config.toml
num_hidden_layers = 14
hidden_size = 256
num_attention_heads = 8
num_key_value_heads = 8
head_dim = 32
intermediate_size = 704
vocab_size = 4096
hidden_act = "geglu"
norm = "rmsnorm"
norm_place = "pre"
norm_eps = 1e-05
positions = "rope"
rope_theta = 1020.0
rope_fraction = 0.25
qk_norm = true
attn_scale = 0.403
bias = "none"
tie_word_embeddings = false
parallel_block = false
extras = ["some layers without attention", "local attention windows", "a smear gate", "an embedding shortcut", "skips across layers", "capped logits"]
init = "uniform"
init_std_qkv = 0.0345
init_std_o = 0.0428
init_std_up = 0.0494
init_std_down = 0.0494
optimizer = "muon_variant"
learning_rate = 0.00962
beta1 = 0.95
weight_decay = 0.0
lr_head = 0.0059
max_grad_norm = 0.5
warmup_steps = 137
schedule = "wsd"
decay_fraction = 1.0
decay_shape = "linear"
final_lr_fraction = 0.0
batch_tokens = 32768
max_seq_len = 384
doc_mask = true
train_tokens = 358100000
max_steps = 10929
dataset = "wikipedia_en"
Each number is 50 + 10 x the weight over its row's rms, rounded and kept within 0 to 99. Layers, rows and columns count from 0. The size before them is the row's rms in percent of the matrix's.

# layer 10 MLP down, 256x704, rms 0.0494, rows 173-252, columns 176-263
103:48 47 31 48 36 43 44 61 53 44 51 50 36 59 60 39 56 36 44 40 48 36 28 62 60 35 55 42 47 55 62 54 47 41 57 49 47 53 53 27 36 54 55 32 54 46 34 47 54 36 51 70 40 62 48 68 45 61 43 59 47 55 56 59 48 39 49 66 49 40 43 50 34 50 48 41 57 49 56 70 60 33 62 51 35 52 47 47
101:36 60 46 47 56 37 43 55 61 41 53 46 54 49 45 47 44 31 52 44 43 45 55 48 55 56 54 51 47 59 47 61 51 39 55 62 46 50 51 52 39 46 18 50 60 59 55 44 36 57 60 57 42 56 32 28 40 55 33 43 49 45 59 47 59 44 59 61 44 48 55 33 48 51 52 40 32 34 53 53 59 45 39 53 41 44 44 57
098:52 62 52 60 39 48 54 80 42 45 48 39 45 47 51 27 53 56 53 36 44 39 51 42 51 48 44 48 45 41 32 49 57 69 55 53 42 42 49 60 40 64 55 41 37 64 46 49 69 64 53 44 32 62 48 48 50 58 38 57 53 53 52 66 55 41 69 48 45 53 42 51 53 52 31 50 60 52 44 55 51 63 45 57 54 50 58 55
101:57 47 54 40 56 44 69 57 47 42 37 51 57 48 53 61 56 49 61 55 42 41 67 63 41 44 49 58 62 44 53 42 62 48 48 46 28 62 49 44 39 30 71 63 49 60 53 44 55 26 48 39 53 39 59 37 45 47 61 55 48 52 57 50 70 48 66 51 49 58 43 37 51 33 42 63 41 47 55 67 39 38 59 56 57 49 55 62
098:51 40 58 71 39 53 47 47 50 49 53 59 44 40 50 57 45 53 53 48 50 32 54 56 49 54 51 57 49 53 57 48 46 54 50 46 46 45 36 36 70 51 55 43 54 40 45 34 61 44 60 48 40 45 52 33 59 27 54 56 53 51 52 66 60 41 48 48 39 50 45 54 42 62 58 55 39 44 45 58 43 39 49 52 68 55 52 40
098:40 41 47 51 56 47 31 63 40 40 58 45 48 61 57 61 42 33 49 60 53 51 52 52 50 60 42 57 37 54 67 50 63 48 48 42 50 59 44 61 45 43 63 68 34 31 42 47 44 58 63 67 47 43 45 53 67 41 39 54 52 42 61 35 61 33 45 46 49 60 37 44 46 39 63 37 46 45 36 34 64 46 57 44 47 40 63 31
097:69 37 42 54 62 64 74 60 37 51 48 55 34 59 58 53 47 56 68 39 49 53 55 63 73 38 37 65 52 53 69 57 37 57 61 65 66 48 50 50 49 36 44 42 36 47 44 35 57 55 53 52 55 50 49 51 40 37 68 42 47 47 40 52 54 41 37 65 58 47 51 55 49 51 42 52 51 48 55 64 46 40 59 45 37 50 51 50
102:38 42 43 48 42 52 64 56 50 34 63 30 52 45 54 45 51 39 36 43 49 47 59 47 55 46 38 38 43 73 58 42 63 41 47 62 48 71 43 51 55 41 54 35 45 64 50 55 51 46 64 48 63 51 54 56 56 44 41 76 58 67 65 51 31 36 51 59 52 70 56 40 53 48 52 42 39 71 39 58 50 52 65 40 49 46 40 48
100:70 45 50 43 53 36 52 53 61 52 44 37 53 41 61 37 57 37 30 51 43 59 41 53 66 50 55 55 64 41 52 55 41 43 25 48 48 53 72 46 60 54 40 44 62 16 57 56 43 45 43 52 38 51 49 67 37 32 53 47 47 43 44 43 36 38 56 67 35 51 40 46 48 67 35 48 61 26 37 34 48 55 32 41 50 50 58 55
099:49 53 59 62 58 64 57 63 51 49 49 49 68 45 53 61 34 39 43 35 42 63 50 35 37 49 65 43 54 45 47 47 38 58 53 38 57 59 60 38 48 43 56 57 44 47 23 46 50 40 67 50 73 47 54 70 43 51 57 42 42 49 62 49 62 47 41 58 51 56 46 55 52 43 50 55 55 48 46 43 46 50 61 48 48 59 37 35
101:65 51 47 45 43 25 54 52 49 44 46 61 51 42 49 31 55 50 41 51 51 52 38 46 60 46 38 43 43 54 41 56 35 44 67 52 61 36 48 48 54 57 42 32 58 58 56 43 51 46 49 59 45 60 54 36 52 60 42 52 69 69 29 43 53 44 63 55 61 39 30 40 56 39 50 55 50 50 51 47 49 48 59 50 37 64 44 61
099:47 60 60 48 48 32 54 49 36 55 54 53 51 52 34 44 64 61 40 49 42 44 59 53 42 39 39 44 62 39 53 49 73 65 51 49 39 51 44 49 58 48 51 53 62 61 44 59 59 46 48 39 46 56 54 37 51 39 40 55 44 40 47 42 61 45 59 50 56 47 54 48 39 70 53 74 75 35 41 40 58 56 51 51 75 35 60 47
103:40 55 46 25 58 50 63 44 61 45 60 38 62 38 29 47 63 41 49 55 44 55 42 52 50 44 67 45 66 63 48 56 40 59 46 68 54 48 70 61 62 36 45 51 45 57 53 45 61 31 51 56 56 51 52 52 58 45 72 37 37 42 49 52 53 58 63 55 49 44 57 57 52 49 38 46 52 65 45 45 40 66 42 41 35 40 49 61
093:71 52 66 48 48 31 43 52 55 62 38 47 55 56 60 45 63 35 50 53 40 57 42 47 79 40 47 36 53 50 50 39 42 48 47 57 47 47 57 58 34 44 48 56 57 58 46 64 64 42 32 50 49 44 57 40 30 48 41 45 46 52 69 57 59 33 38 36 34 41 32 51 49 51 45 32 50 52 64 31 38 40 48 42 55 44 58 50
102:43 57 72 57 36 45 49 51 52 64 39 62 43 56 41 45 50 51 62 54 51 59 50 24 50 42 60 48 60 53 42 65 54 41 33 69 40 51 41 76 38 61 61 75 34 28 64 62 37 48 51 35 57 49 53 67 65 46 48 52 41 64 42 43 40 53 28 55 39 37 64 38 55 42 63 39 52 54 57 39 56 54 53 52 38 47 48 42
097:41 44 50 52 47 45 55 32 41 46 46 49 45 71 64 30 32 53 32 55 62 47 42 62 50 57 73 50 42 44 52 30 59 46 46 54 55 44 44 53 46 39 51 59 44 59 30 48 59 43 61 57 67 70 47 52 54 40 33 62 66 47 25 63 65 51 59 46 37 63 47 32 52 55 49 57 72 28 48 61 55 51 57 44 36 61 56 52
099:48 56 50 49 52 41 46 60 36 61 67 45 64 38 54 45 51 40 59 31 63 45 58 56 56 60 39 42 54 55 58 53 41 47 44 64 41 52 58 52 39 55 69 59 48 54 53 48 52 44 48 37 42 46 80 77 42 74 50 62 32 74 39 48 41 54 43 54 37 52 53 65 40 43 52 51 51 39 48 41 44 43 46 52 46 61 68 65
102:63 53 31 37 39 71 58 58 48 53 44 68 52 52 32 49 67 62 47 47 39 70 54 40 50 49 37 67 52 50 46 51 54 48 21 49 39 60 69 62 42 30 42 43 61 48 58 43 47 60 51 48 45 39 45 52 53 47 49 46 50 46 49 49 44 70 59 52 41 52 49 67 54 47 57 63 64 49 45 41 41 51 50 44 54 53 32 63
097:44 49 62 43 66 53 47 46 30 53 55 40 54 54 50 44 53 50 46 42 51 58 63 56 55 53 43 46 31 37 47 57 60 31 59 43 42 60 41 51 60 41 31 49 36 40 53 39 31 56 63 53 49 51 62 64 49 58 50 57 63 71 63 46 59 50 49 59 56 45 37 37 53 50 49 63 46 57 28 39 40 47 41 33 77 44 48 61
096:39 51 49 64 26 68 44 39 28 50 43 57 52 49 48 64 34 46 58 38 45 57 61 55 39 59 46 56 35 55 76 63 42 56 53 44 68 61 59 71 45 41 36 73 44 60 55 62 50 66 54 48 43 49 58 55 42 60 41 60 63 68 55 52 42 53 41 53 43 46 61 41 56 50 37 43 38 58 51 52 69 32 42 29 56 25 51 55
097:48 37 64 51 47 42 36 71 46 60 27 49 44 59 41 57 42 58 42 53 52 63 63 39 54 59 59 30 70 47 50 45 52 32 39 48 57 64 42 46 42 45 49 54 51 12 52 55 36 41 78 37 68 47 62 45 46 46 56 43 39 60 35 51 57 52 69 48 51 51 58 41 46 44 61 64 54 45 41 55 67 36 67 54 35 66 54 62
101:34 53 52 46 56 59 51 32 46 46 52 43 46 33 58 43 37 20 44 58 73 47 54 63 42 21 41 64 51 63 44 49 58 50 64 66 36 51 41 48 32 39 48 56 56 50 43 45 56 51 46 64 34 45 47 57 53 34 55 46 38 67 42 61 48 43 37 47 52 51 49 50 43 39 37 35 47 62 58 57 46 40 66 50 65 51 42 59
104:57 63 46 46 46 39 47 52 63 51 32 51 56 58 72 49 59 46 49 54 59 66 40 42 44 53 45 69 63 45 43 52 59 63 58 47 48 54 54 48 45 51 40 63 44 42 45 54 43 45 50 58 48 65 63 57 52 53 65 44 38 63 48 54 45 66 55 33 45 52 69 54 58 49 44 48 67 54 47 33 72 61 58 45 49 53 40 45
098:28 47 63 39 49 44 46 52 46 43 54 61 54 49 28 47 56 64 56 56 31 69 65 34 46 67 52 71 44 42 59 30 44 48 51 40 59 58 49 67 38 38 51 65 52 30 60 62 38 48 45 52 44 63 61 48 48 51 47 46 52 64 42 51 46 55 56 31 62 55 50 48 45 42 45 60 44 65 43 39 46 57 43 61 51 22 35 52
099:40 51 46 68 54 36 39 56 45 28 64 31 39 32 50 54 45 65 65 53 50 50 47 54 67 51 36 33 47 43 43 43 51 56 50 47 59 47 58 57 61 50 51 58 39 30 59 59 31 46 63 50 39 42 60 52 41 53 57 65 47 57 55 31 43 51 66 38 40 56 32 48 54 55 41 51 45 31 47 39 68 55 63 49 42 40 52 52
103:45 46 58 58 70 27 55 56 35 47 57 53 68 28 65 50 33 58 49 64 55 30 50 50 55 65 68 49 33 46 45 52 45 67 56 54 34 46 42 41 48 45 42 54 59 55 48 56 38 59 51 44 52 45 52 53 52 44 43 50 55 63 59 48 53 43 61 67 44 51 44 48 44 55 59 51 61 61 33 42 38 51 59 37 48 59 50 55
099:60 64 46 65 49 54 39 53 45 52 41 53 46 52 31 58 51 61 37 38 42 52 64 41 31 49 55 26 66 51 54 66 53 46 53 43 53 65 64 53 53 50 67 39 44 53 39 19 43 47 49 61 48 46 48 51 26 64 52 66 47 46 52 56 50 43 39 59 22 45 57 45 57 41 49 42 53 47 58 39 73 51 36 56 55 50 68 54
105:49 39 44 44 51 28 54 62 40 37 35 46 61 45 62 40 57 51 56 63 48 47 39 52 37 52 48 54 71 48 49 52 47 45 60 50 58 62 35 65 42 55 43 64 51 46 45 38 41 45 57 66 54 35 50 59 52 70 37 46 35 42 56 60 41 65 55 48 50 70 47 43 49 55 44 45 58 45 52 49 39 50 42 57 61 54 34 53
100:53 57 60 44 60 46 53 59 43 67 56 56 34 53 53 49 45 36 60 52 58 58 48 69 70 70 39 64 55 48 54 50 67 53 41 41 58 41 59 32 43 48 49 42 33 59 50 56 42 63 54 59 43 71 49 41 63 40 50 59 65 45 47 44 56 29 66 57 28 49 51 64 80 44 52 36 51 34 68 66 30 45 46 39 43 71 51 41
096:62 53 52 56 66 56 52 52 52 52 44 63 61 58 79 38 39 45 53 39 68 38 46 70 62 48 53 45 70 68 41 58 39 43 52 44 36 46 61 44 44 51 47 51 43 47 49 48 42 55 62 45 40 47 63 54 31 52 44 57 46 55 49 48 41 56 42 48 49 33 32 67 52 39 43 41 39 59 50 48 49 50 37 45 37 82 60 62
106:53 44 61 44 60 45 37 44 45 51 62 12 36 48 53 61 50 49 43 39 50 43 43 48 59 54 54 47 50 55 67 69 49 46 65 46 27 58 60 50 61 57 43 63 55 57 51 42 53 48 53 58 71 55 45 46 44 50 61 54 32 46 46 62 29 49 76 53 45 57 65 45 52 56 54 43 77 61 48 53 34 42 44 54 41 46 61 55
100:27 51 46 64 53 49 66 40 40 41 50 48 57 37 52 47 62 47 56 55 59 47 51 43 49 38 72 58 40 67 68 39 41 58 46 36 53 42 45 47 41 50 44 60 40 36 47 40 59 45 51 60 50 34 56 45 62 49 35 57 31 45 43 56 32 50 40 57 54 49 39 41 54 54 44 43 55 61 64 57 52 53 53 57 49 44 56 56
098:49 49 54 58 63 40 45 43 35 43 51 59 43 63 59 56 45 55 36 36 48 65 49 48 38 47 45 50 39 45 53 59 54 46 35 47 58 42 51 71 41 55 60 46 49 51 40 38 57 60 49 42 38 38 47 45 39 37 35 50 49 38 62 47 59 51 36 51 47 53 50 51 38 67 55 49 60 58 52 44 49 57 52 55 65 53 55 48
096:54 39 43 52 49 47 46 37 60 48 59 65 45 56 74 67 62 43 53 50 41 70 28 52 42 51 66 61 60 58 53 54 33 48 29 48 59 61 48 51 35 51 55 39 40 61 40 49 62 36 43 63 54 44 43 59 51 58 63 56 41 57 42 56 66 38 49 37 43 38 62 32 53 44 47 40 57 50 61 67 52 51 48 67 42 45 49 52
105:25 48 44 58 54 65 44 42 42 40 47 63 45 45 54 64 44 45 44 39 44 55 50 51 64 70 49 47 50 52 50 60 56 47 39 42 45 46 41 62 51 64 44 39 54 45 34 54 42 48 73 54 59 52 46 58 59 61 35 53 61 54 42 52 45 40 45 37 63 56 41 37 41 37 70 46 48 56 62 63 52 53 56 69 37 44 59 54
096:35 50 43 61 48 43 57 59 58 54 33 63 79 38 47 62 49 45 65 51 57 53 46 46 49 49 51 42 61 49 49 45 58 51 47 41 66 46 40 52 59 71 43 60 55 56 57 71 56 68 37 43 56 41 63 41 57 36 57 55 48 64 66 32 50 49 42 51 65 72 38 50 58 45 51 54 52 42 48 48 47 58 59 52 35 49 49 43
100:51 58 30 32 61 62 52 64 46 65 66 51 52 40 48 51 67 41 50 55 53 47 55 53 45 40 64 34 53 42 59 56 41 47 43 52 48 42 53 62 71 50 67 49 68 57 65 68 39 61 44 48 46 48 50 50 43 69 60 62 49 60 53 66 40 61 60 48 60 35 64 50 43 43 38 35 45 38 43 42 37 60 56 56 43 40 65 62
101:65 31 61 35 53 62 49 46 53 42 52 54 46 61 43 63 47 51 57 35 48 46 59 59 57 49 58 40 47 29 40 65 21 54 38 54 29 54 61 54 54 64 74 46 55 40 49 55 48 37 60 53 29 52 44 38 47 44 50 54 59 45 54 49 45 62 81 70 62 49 52 52 50 52 50 44 60 42 38 49 49 56 58 59 56 46 22 54
099:28 55 52 51 43 44 46 59 59 61 56 53 61 47 44 43 46 45 34 47 53 56 39 46 41 47 41 63 67 46 52 53 36 45 61 51 63 64 55 79 51 50 55 46 39 47 33 38 36 63 51 46 36 55 59 66 60 48 40 60 48 42 55 59 31 47 47 30 65 37 50 39 44 50 65 55 62 56 52 56 62 60 37 42 40 56 65 56
100:44 60 44 46 57 45 48 51 59 41 52 57 56 62 66 46 44 61 54 44 49 57 44 38 43 56 29 47 50 39 42 49 39 39 57 52 64 64 40 56 43 58 48 31 51 52 36 64 59 53 53 45 38 47 43 45 24 46 42 35 61 52 43 52 55 43 47 34 67 34 39 40 52 58 30 54 56 52 50 48 49 50 55 59 63 34 57 47
094:52 41 44 51 54 44 39 47 51 30 43 52 55 46 35 35 66 42 46 52 30 58 34 47 57 57 52 38 66 32 52 45 70 48 59 51 54 42 58 48 46 43 39 61 37 43 48 57 30 57 53 29 48 75 56 40 34 45 48 58 45 33 42 57 51 41 62 61 29 57 71 29 59 39 53 40 68 59 50 50 57 52 39 64 39 48 41 59
098:41 51 32 33 45 57 24 63 45 48 58 39 65 55 64 43 33 36 46 50 52 61 53 70 44 49 53 47 49 45 40 59 44 43 49 48 27 71 49 54 58 57 49 68 65 48 67 47 65 64 51 56 52 72 33 42 41 28 48 59 55 55 52 30 60 44 54 34 60 53 62 30 35 65 48 39 64 53 34 64 60 45 44 62 47 46 63 50
101:47 40 44 63 29 57 44 26 58 37 31 43 54 44 42 70 60 57 47 40 43 71 56 60 45 63 65 60 69 29 25 47 66 43 52 56 55 44 60 36 47 45 45 48 45 64 69 48 48 44 40 50 53 64 52 56 37 42 58 59 54 43 38 48 29 68 54 38 58 51 53 48 22 59 54 32 44 53 46 53 44 57 63 47 49 41 46 53
100:51 59 42 51 49 61 42 46 55 35 37 42 42 62 47 46 42 47 60 55 64 61 62 45 57 50 57 43 43 34 54 48 43 61 56 48 28 48 54 38 67 56 41 47 50 20 65 43 47 47 56 55 38 56 50 36 55 55 37 60 65 63 53 61 47 42 43 47 34 61 58 46 52 39 52 36 53 52 59 64 47 44 43 40 47 61 56 42
100:50 42 58 45 37 42 69 48 56 56 64 46 65 45 14 54 40 52 52 34 54 57 54 56 49 49 61 61 67 49 46 60 42 54 67 42 58 44 43 38 60 57 63 39 53 52 57 51 54 45 57 54 56 46 38 57 56 50 61 54 31 40 51 68 45 40 64 67 49 43 53 44 49 34 57 43 38 38 47 52 55 41 49 72 48 63 46 41
096:52 43 57 61 45 67 60 49 43 62 45 58 32 48 49 36 31 49 33 57 37 62 51 51 45 63 56 46 78 44 46 31 60 60 55 49 63 60 65 18 49 64 48 78 36 37 53 51 57 43 69 66 35 46 52 62 43 55 46 48 55 57 52 45 32 35 47 57 41 41 43 49 44 34 46 50 69 53 43 47 33 57 44 35 45 49 56 63
099:41 59 35 44 65 52 46 42 53 41 58 59 27 58 70 47 66 36 36 41 47 51 50 52 54 36 57 52 53 46 54 46 52 44 55 28 57 38 49 40 68 53 63 57 52 41 43 65 45 50 44 31 44 43 50 51 48 42 35 59 53 36 50 34 29 49 54 63 40 53 50 63 44 47 51 56 38 36 48 54 43 50 71 52 25 54 65 51
101:49 38 60 58 68 59 37 44 43 35 57 59 62 57 56 52 38 43 58 59 35 54 55 50 47 74 47 49 65 52 36 47 72 54 48 56 53 66 53 50 46 38 28 54 62 50 51 50 57 48 36 61 50 61 37 51 61 36 54 44 61 58 63 55 49 35 57 36 41 56 46 45 39 55 24 66 46 51 37 39 61 56 52 51 56 43 40 42
100:46 36 50 55 60 43 48 36 53 36 60 59 27 59 45 51 31 55 33 69 41 56 50 43 39 59 48 36 56 56 52 50 56 65 51 52 53 52 43 60 47 30 54 63 52 55 38 53 59 41 44 59 48 53 24 44 46 41 60 19 35 36 52 60 47 59 54 48 59 50 33 31 77 50 50 43 46 49 53 50 55 57 52 53 50 48 50 46
100:63 58 48 41 40 53 47 46 46 54 51 43 42 46 47 45 51 46 36 44 43 47 57 57 39 47 48 47 42 37 46 29 55 64 46 59 51 52 60 47 54 52 41 54 59 43 57 52 45 43 44 48 50 56 46 45 64 55 54 77 45 50 50 51 59 44 52 48 67 66 72 51 52 56 60 46 64 56 52 49 48 38 60 41 38 45 58 34
101:51 59 42 31 53 45 59 43 43 55 56 48 32 54 39 51 60 46 48 73 38 54 39 55 58 42 49 57 49 52 58 39 49 56 47 51 58 51 38 37 37 61 31 46 42 36 52 76 63 40 42 47 39 36 53 44 47 59 55 33 60 56 48 54 59 60 57 57 42 60 66 59 59 48 56 59 54 39 34 56 37 53 61 48 67 61 26 48
101:46 43 65 53 57 43 38 50 65 42 43 45 64 44 48 59 69 58 62 68 49 55 48 48 58 48 58 41 56 40 49 52 43 52 49 43 40 37 61 42 68 55 48 58 52 24 49 49 43 50 63 68 52 21 63 48 44 55 53 50 52 56 49 49 40 76 51 35 55 22 42 43 38 45 58 47 58 52 56 53 55 40 50 51 51 39 57 44
102:30 44 19 46 55 29 55 31 37 42 54 41 40 44 61 34 44 59 54 52 52 52 59 50 55 58 43 42 31 64 43 49 45 65 73 42 61 53 46 53 47 51 34 34 52 71 41 39 40 37 49 59 48 60 49 59 58 39 54 39 59 36 42 47 39 42 45 70 52 54 38 49 39 33 70 45 53 49 58 50 49 50 52 48 45 54 51 37
097:42 57 39 45 45 47 51 64 52 61 49 64 63 44 52 53 58 53 58 60 42 57 51 46 46 43 55 50 49 54 68 57 51 45 67 65 55 40 55 36 55 50 65 37 41 44 48 50 50 47 56 54 51 58 59 47 47 45 42 52 57 50 41 38 34 54 71 52 40 56 54 61 42 48 50 48 55 61 46 53 49 40 51 67 43 52 66 59
099:63 49 57 56 59 60 57 58 35 41 52 62 56 70 49 49 48 39 51 60 74 47 35 59 41 64 66 38 57 44 50 75 50 55 60 52 53 72 48 49 24 43 57 42 33 48 44 63 47 43 52 36 56 65 42 59 36 60 60 36 56 46 54 47 61 39 53 54 42 38 64 47 41 52 55 52 58 47 56 45 66 64 53 40 63 47 42 58
098:59 52 54 47 22 52 79 38 45 49 37 54 42 53 38 39 50 37 35 33 35 46 46 60 62 58 50 56 52 49 60 60 44 54 46 55 53 65 42 50 46 48 43 40 53 56 39 51 62 40 47 84 42 50 49 51 52 45 34 51 51 57 45 49 42 58 65 42 64 36 63 51 40 54 63 42 55 57 46 50 55 45 54 57 61 52 55 60
103:64 59 44 36 38 51 52 45 56 65 51 82 42 34 51 57 35 40 64 48 32 47 50 50 35 42 30 40 48 55 51 52 55 46 57 44 47 42 38 46 40 51 58 55 53 46 54 30 59 40 52 36 47 34 65 34 54 51 41 60 43 46 53 59 53 65 39 58 58 64 54 75 56 67 43 57 52 48 47 47 40 39 54 46 44 40 54 45
096:59 42 52 42 44 65 58 56 55 63 34 54 59 68 46 49 60 49 54 49 56 51 27 48 34 48 49 42 49 47 67 60 52 41 42 56 49 60 43 42 37 43 59 66 51 29 44 44 54 56 54 43 42 67 29 39 38 75 60 50 43 46 51 49 44 62 57 54 57 46 47 51 52 49 59 42 27 62 58 59 41 50 32 56 48 45 51 55
098:50 39 52 34 50 37 34 39 60 39 60 57 36 37 62 57 57 57 39 41 59 52 52 50 42 41 52 51 49 41 70 43 40 32 58 41 53 45 35 61 60 48 34 52 42 60 55 55 39 50 50 45 37 52 37 52 63 40 32 46 42 36 35 57 42 61 43 61 30 48 51 48 56 40 58 32 50 64 52 60 56 31 62 52 54 50 55 48
101:48 50 59 53 60 47 56 56 33 40 64 55 45 41 39 54 50 31 41 55 40 47 57 50 38 49 49 40 57 48 58 54 51 42 59 44 47 57 63 60 30 61 50 40 45 41 65 48 65 41 37 32 50 50 41 29 55 46 58 37 60 52 66 69 51 56 73 44 51 54 52 76 46 49 48 40 58 40 48 48 67 79 57 47 41 56 33 48
104:50 43 37 59 50 46 32 50 40 70 62 53 55 57 31 46 37 42 58 68 44 45 52 51 55 46 49 51 54 49 63 65 53 62 48 51 40 60 38 38 54 53 49 39 41 42 81 27 62 51 37 46 52 53 51 51 37 53 54 61 42 46 43 44 58 64 50 54 45 51 45 59 67 71 68 53 59 32 47 50 46 64 40 41 63 54 63 61
101:54 54 50 56 40 55 49 36 58 42 33 37 65 51 36 39 69 46 47 56 61 44 57 34 43 63 41 47 46 39 32 40 44 63 57 42 54 67 49 64 40 56 59 53 72 54 43 68 46 60 59 64 58 58 40 41 57 65 70 43 53 69 55 36 57 49 73 43 55 61 51 54 49 42 50 66 33 67 39 47 37 59 60 48 42 46 47 51
099:40 40 67 54 35 50 62 56 35 41 55 36 30 39 47 53 38 60 33 50 54 54 53 52 60 37 55 42 43 48 53 58 53 44 38 46 54 51 36 64 66 33 61 37 47 41 51 59 42 44 61 52 45 57 48 51 49 64 51 56 48 56 76 31 40 54 48 69 44 47 51 54 50 45 39 37 50 26 56 29 52 39 60 40 64 52 51 60
095:56 47 49 45 48 54 37 26 50 56 24 43 75 65 55 62 49 51 66 55 57 62 52 66 53 49 45 55 52 48 70 51 49 64 66 55 53 61 49 59 45 54 37 38 53 63 50 55 16 48 46 47 46 58 40 53 45 39 41 54 52 50 64 63 44 68 46 43 61 35 37 53 55 32 42 47 57 36 43 55 44 55 60 28 54 47 42 53
104:58 42 18 43 43 46 36 57 47 32 60 42 65 46 44 45 57 49 58 62 47 56 44 50 52 35 55 53 52 49 51 42 51 43 61 57 48 47 34 44 59 62 39 45 62 44 46 37 53 56 54 53 62 50 42 44 36 61 29 39 57 46 48 41 67 62 38 54 80 56 51 51 44 48 44 42 44 52 43 69 34 60 55 61 58 66 49 51
095:58 39 52 44 51 49 58 41 56 48 36 41 56 62 31 36 59 46 53 54 36 60 29 43 55 50 50 55 54 52 64 53 60 41 55 56 72 70 46 44 52 58 48 46 45 74 58 73 58 56 50 45 58 58 56 55 56 46 66 61 39 32 43 47 46 57 52 40 70 60 70 57 37 76 50 44 64 35 46 44 63 63 54 51 47 40 55 46
100:49 59 68 79 50 61 16 30 47 45 56 54 34 47 19 40 44 58 38 49 65 61 46 44 66 42 50 37 47 45 58 51 53 65 44 47 25 58 55 55 53 44 37 55 43 52 43 46 51 47 47 36 41 47 55 54 48 49 48 46 37 61 49 37 51 39 46 46 45 58 45 48 43 51 53 43 42 55 68 29 54 47 58 64 38 42 52 46
097:59 35 54 40 37 40 49 65 58 55 46 52 57 47 33 36 48 46 63 55 47 44 60 42 82 43 58 55 29 52 38 39 46 49 56 39 53 70 52 46 37 63 54 62 57 57 52 41 44 43 61 52 48 51 35 42 55 53 67 56 50 52 47 56 68 62 64 26 42 40 58 51 49 30 48 54 47 57 57 53 53 42 46 63 42 43 65 60
097:54 45 64 48 57 61 39 63 61 47 37 30 52 53 44 56 46 41 57 53 69 44 50 61 32 46 65 34 52 56 42 47 65 43 56 63 53 49 46 34 61 53 46 42 58 42 54 36 54 46 33 50 51 45 50 39 45 60 50 48 61 64 64 34 55 62 52 56 48 51 41 75 47 70 58 37 53 36 56 50 44 56 53 57 57 69 59 46
097:49 36 45 43 52 45 35 65 59 50 71 56 57 67 43 47 58 41 48 52 49 48 52 63 49 42 79 58 48 51 58 39 58 36 43 58 71 53 38 44 58 70 56 48 68 43 40 69 49 38 39 66 46 49 45 46 44 41 59 50 39 67 52 53 47 52 49 52 40 48 42 66 49 44 56 61 37 58 30 39 55 23 62 51 55 42 58 46
099:37 48 35 40 53 49 52 48 59 66 48 29 70 69 50 51 54 64 48 39 50 65 46 36 44 45 46 47 45 45 47 51 56 34 48 56 48 60 68 55 59 39 57 57 39 61 62 43 37 46 63 51 74 34 49 42 57 66 33 37 52 62 45 43 60 42 54 45 32 47 22 54 50 38 58 54 52 56 58 47 57 42 39 54 20 45 53 42
105:55 57 37 57 60 62 74 53 50 50 48 31 52 59 48 51 59 53 51 33 49 61 58 51 43 57 37 33 54 54 52 54 46 57 41 46 57 40 39 57 51 66 44 49 62 52 38 52 31 26 31 31 38 43 43 53 76 43 41 48 56 51 38 37 62 56 39 59 56 36 36 40 34 70 55 72 47 34 51 49 41 48 68 68 50 56 54 40
096:45 50 41 44 50 44 53 69 44 68 61 44 51 68 50 55 41 43 64 60 53 54 66 54 48 48 47 53 59 39 43 39 51 65 45 37 57 71 47 48 57 28 57 37 36 43 47 44 40 48 49 58 45 32 47 45 27 40 56 47 23 47 61 52 48 67 58 63 46 49 55 41 65 49 41 45 53 40 55 60 46 54 45 17 46 60 57 45
100:54 57 38 45 35 53 33 48 35 31 29 44 52 33 48 40 42 41 52 66 54 63 47 69 54 48 60 45 46 57 44 51 43 48 43 45 51 48 47 32 59 49 49 46 53 45 47 56 32 46 54 62 48 43 58 48 39 59 36 51 56 46 51 63 60 41 50 67 47 36 62 67 38 46 42 55 47 69 33 63 57 63 42 61 47 34 56 49
104:45 60 70 41 43 48 59 48 50 44 67 60 36 36 51 42 51 61 53 58 48 51 61 69 48 63 47 50 67 29 45 68 59 53 51 63 45 51 39 47 46 48 56 49 38 37 60 53 46 61 52 43 53 67 52 65 64 59 57 49 66 40 37 44 61 51 60 70 39 57 51 56 55 59 45 53 55 66 51 42 20 72 27 40 58 50 37 50
095:38 34 69 48 54 44 58 59 43 46 43 50 67 38 54 63 37 52 46 38 44 54 79 57 55 43 44 59 53 55 45 45 31 36 60 42 56 48 54 52 43 44 66 55 41 53 45 37 35 35 43 54 44 57 33 69 52 49 60 45 51 48 66 42 50 57 62 58 35 40 52 51 59 34 32 45 54 59 46 47 44 42 59 37 50 41 54 53
098:30 45 48 50 41 37 44 48 34 40 74 52 56 57 52 61 44 50 56 57 36 39 68 63 47 53 41 56 54 40 72 52 48 58 47 57 39 63 49 64 31 58 58 49 45 74 57 42 50 40 43 48 47 49 44 42 54 55 57 46 46 38 48 40 44 47 57 48 50 44 62 49 41 55 49 64 60 37 61 48 46 67 54 56 55 47 37 45
097:61 58 60 51 45 43 58 46 46 61 56 40 53 52 60 69 37 52 49 43 42 71 45 44 56 38 52 58 41 59 43 35 60 29 55 38 38 61 55 43 56 50 53 52 72 37 47 53 54 55 68 62 62 49 36 45 62 55 47 61 59 44 46 45 59 45 47 41 47 59 73 47 61 50 39 35 42 52 69 47 27 54 38 64 45 52 66 73
104:67 67 47 60 47 56 48 66 55 53 56 54 65 54 41 39 56 34 53 58 62 38 40 69 46 49 47 33 49 54 57 54 49 42 46 45 49 49 55 59 55 61 75 52 46 45 51 63 52 43 61 39 55 42 59 50 60 49 46 52 43 54 50 41 42 40 31 52 62 47 48 70 51 54 37 53 59 62 52 47 53 53 61 40 55 51 51 40
100:57 49 43 66 46 57 45 37 37 42 58 58 51 35 52 52 38 55 32 40 52 56 37 44 62 63 50 43 52 61 53 40 33 39 51 36 46 58 55 55 62 46 49 53 56 56 51 64 39 55 46 49 40 47 36 60 60 47 42 46 31 63 56 51 65 45 55 58 57 51 57 38 41 38 58 50 57 58 56 56 41 51 52 45 52 60 40 49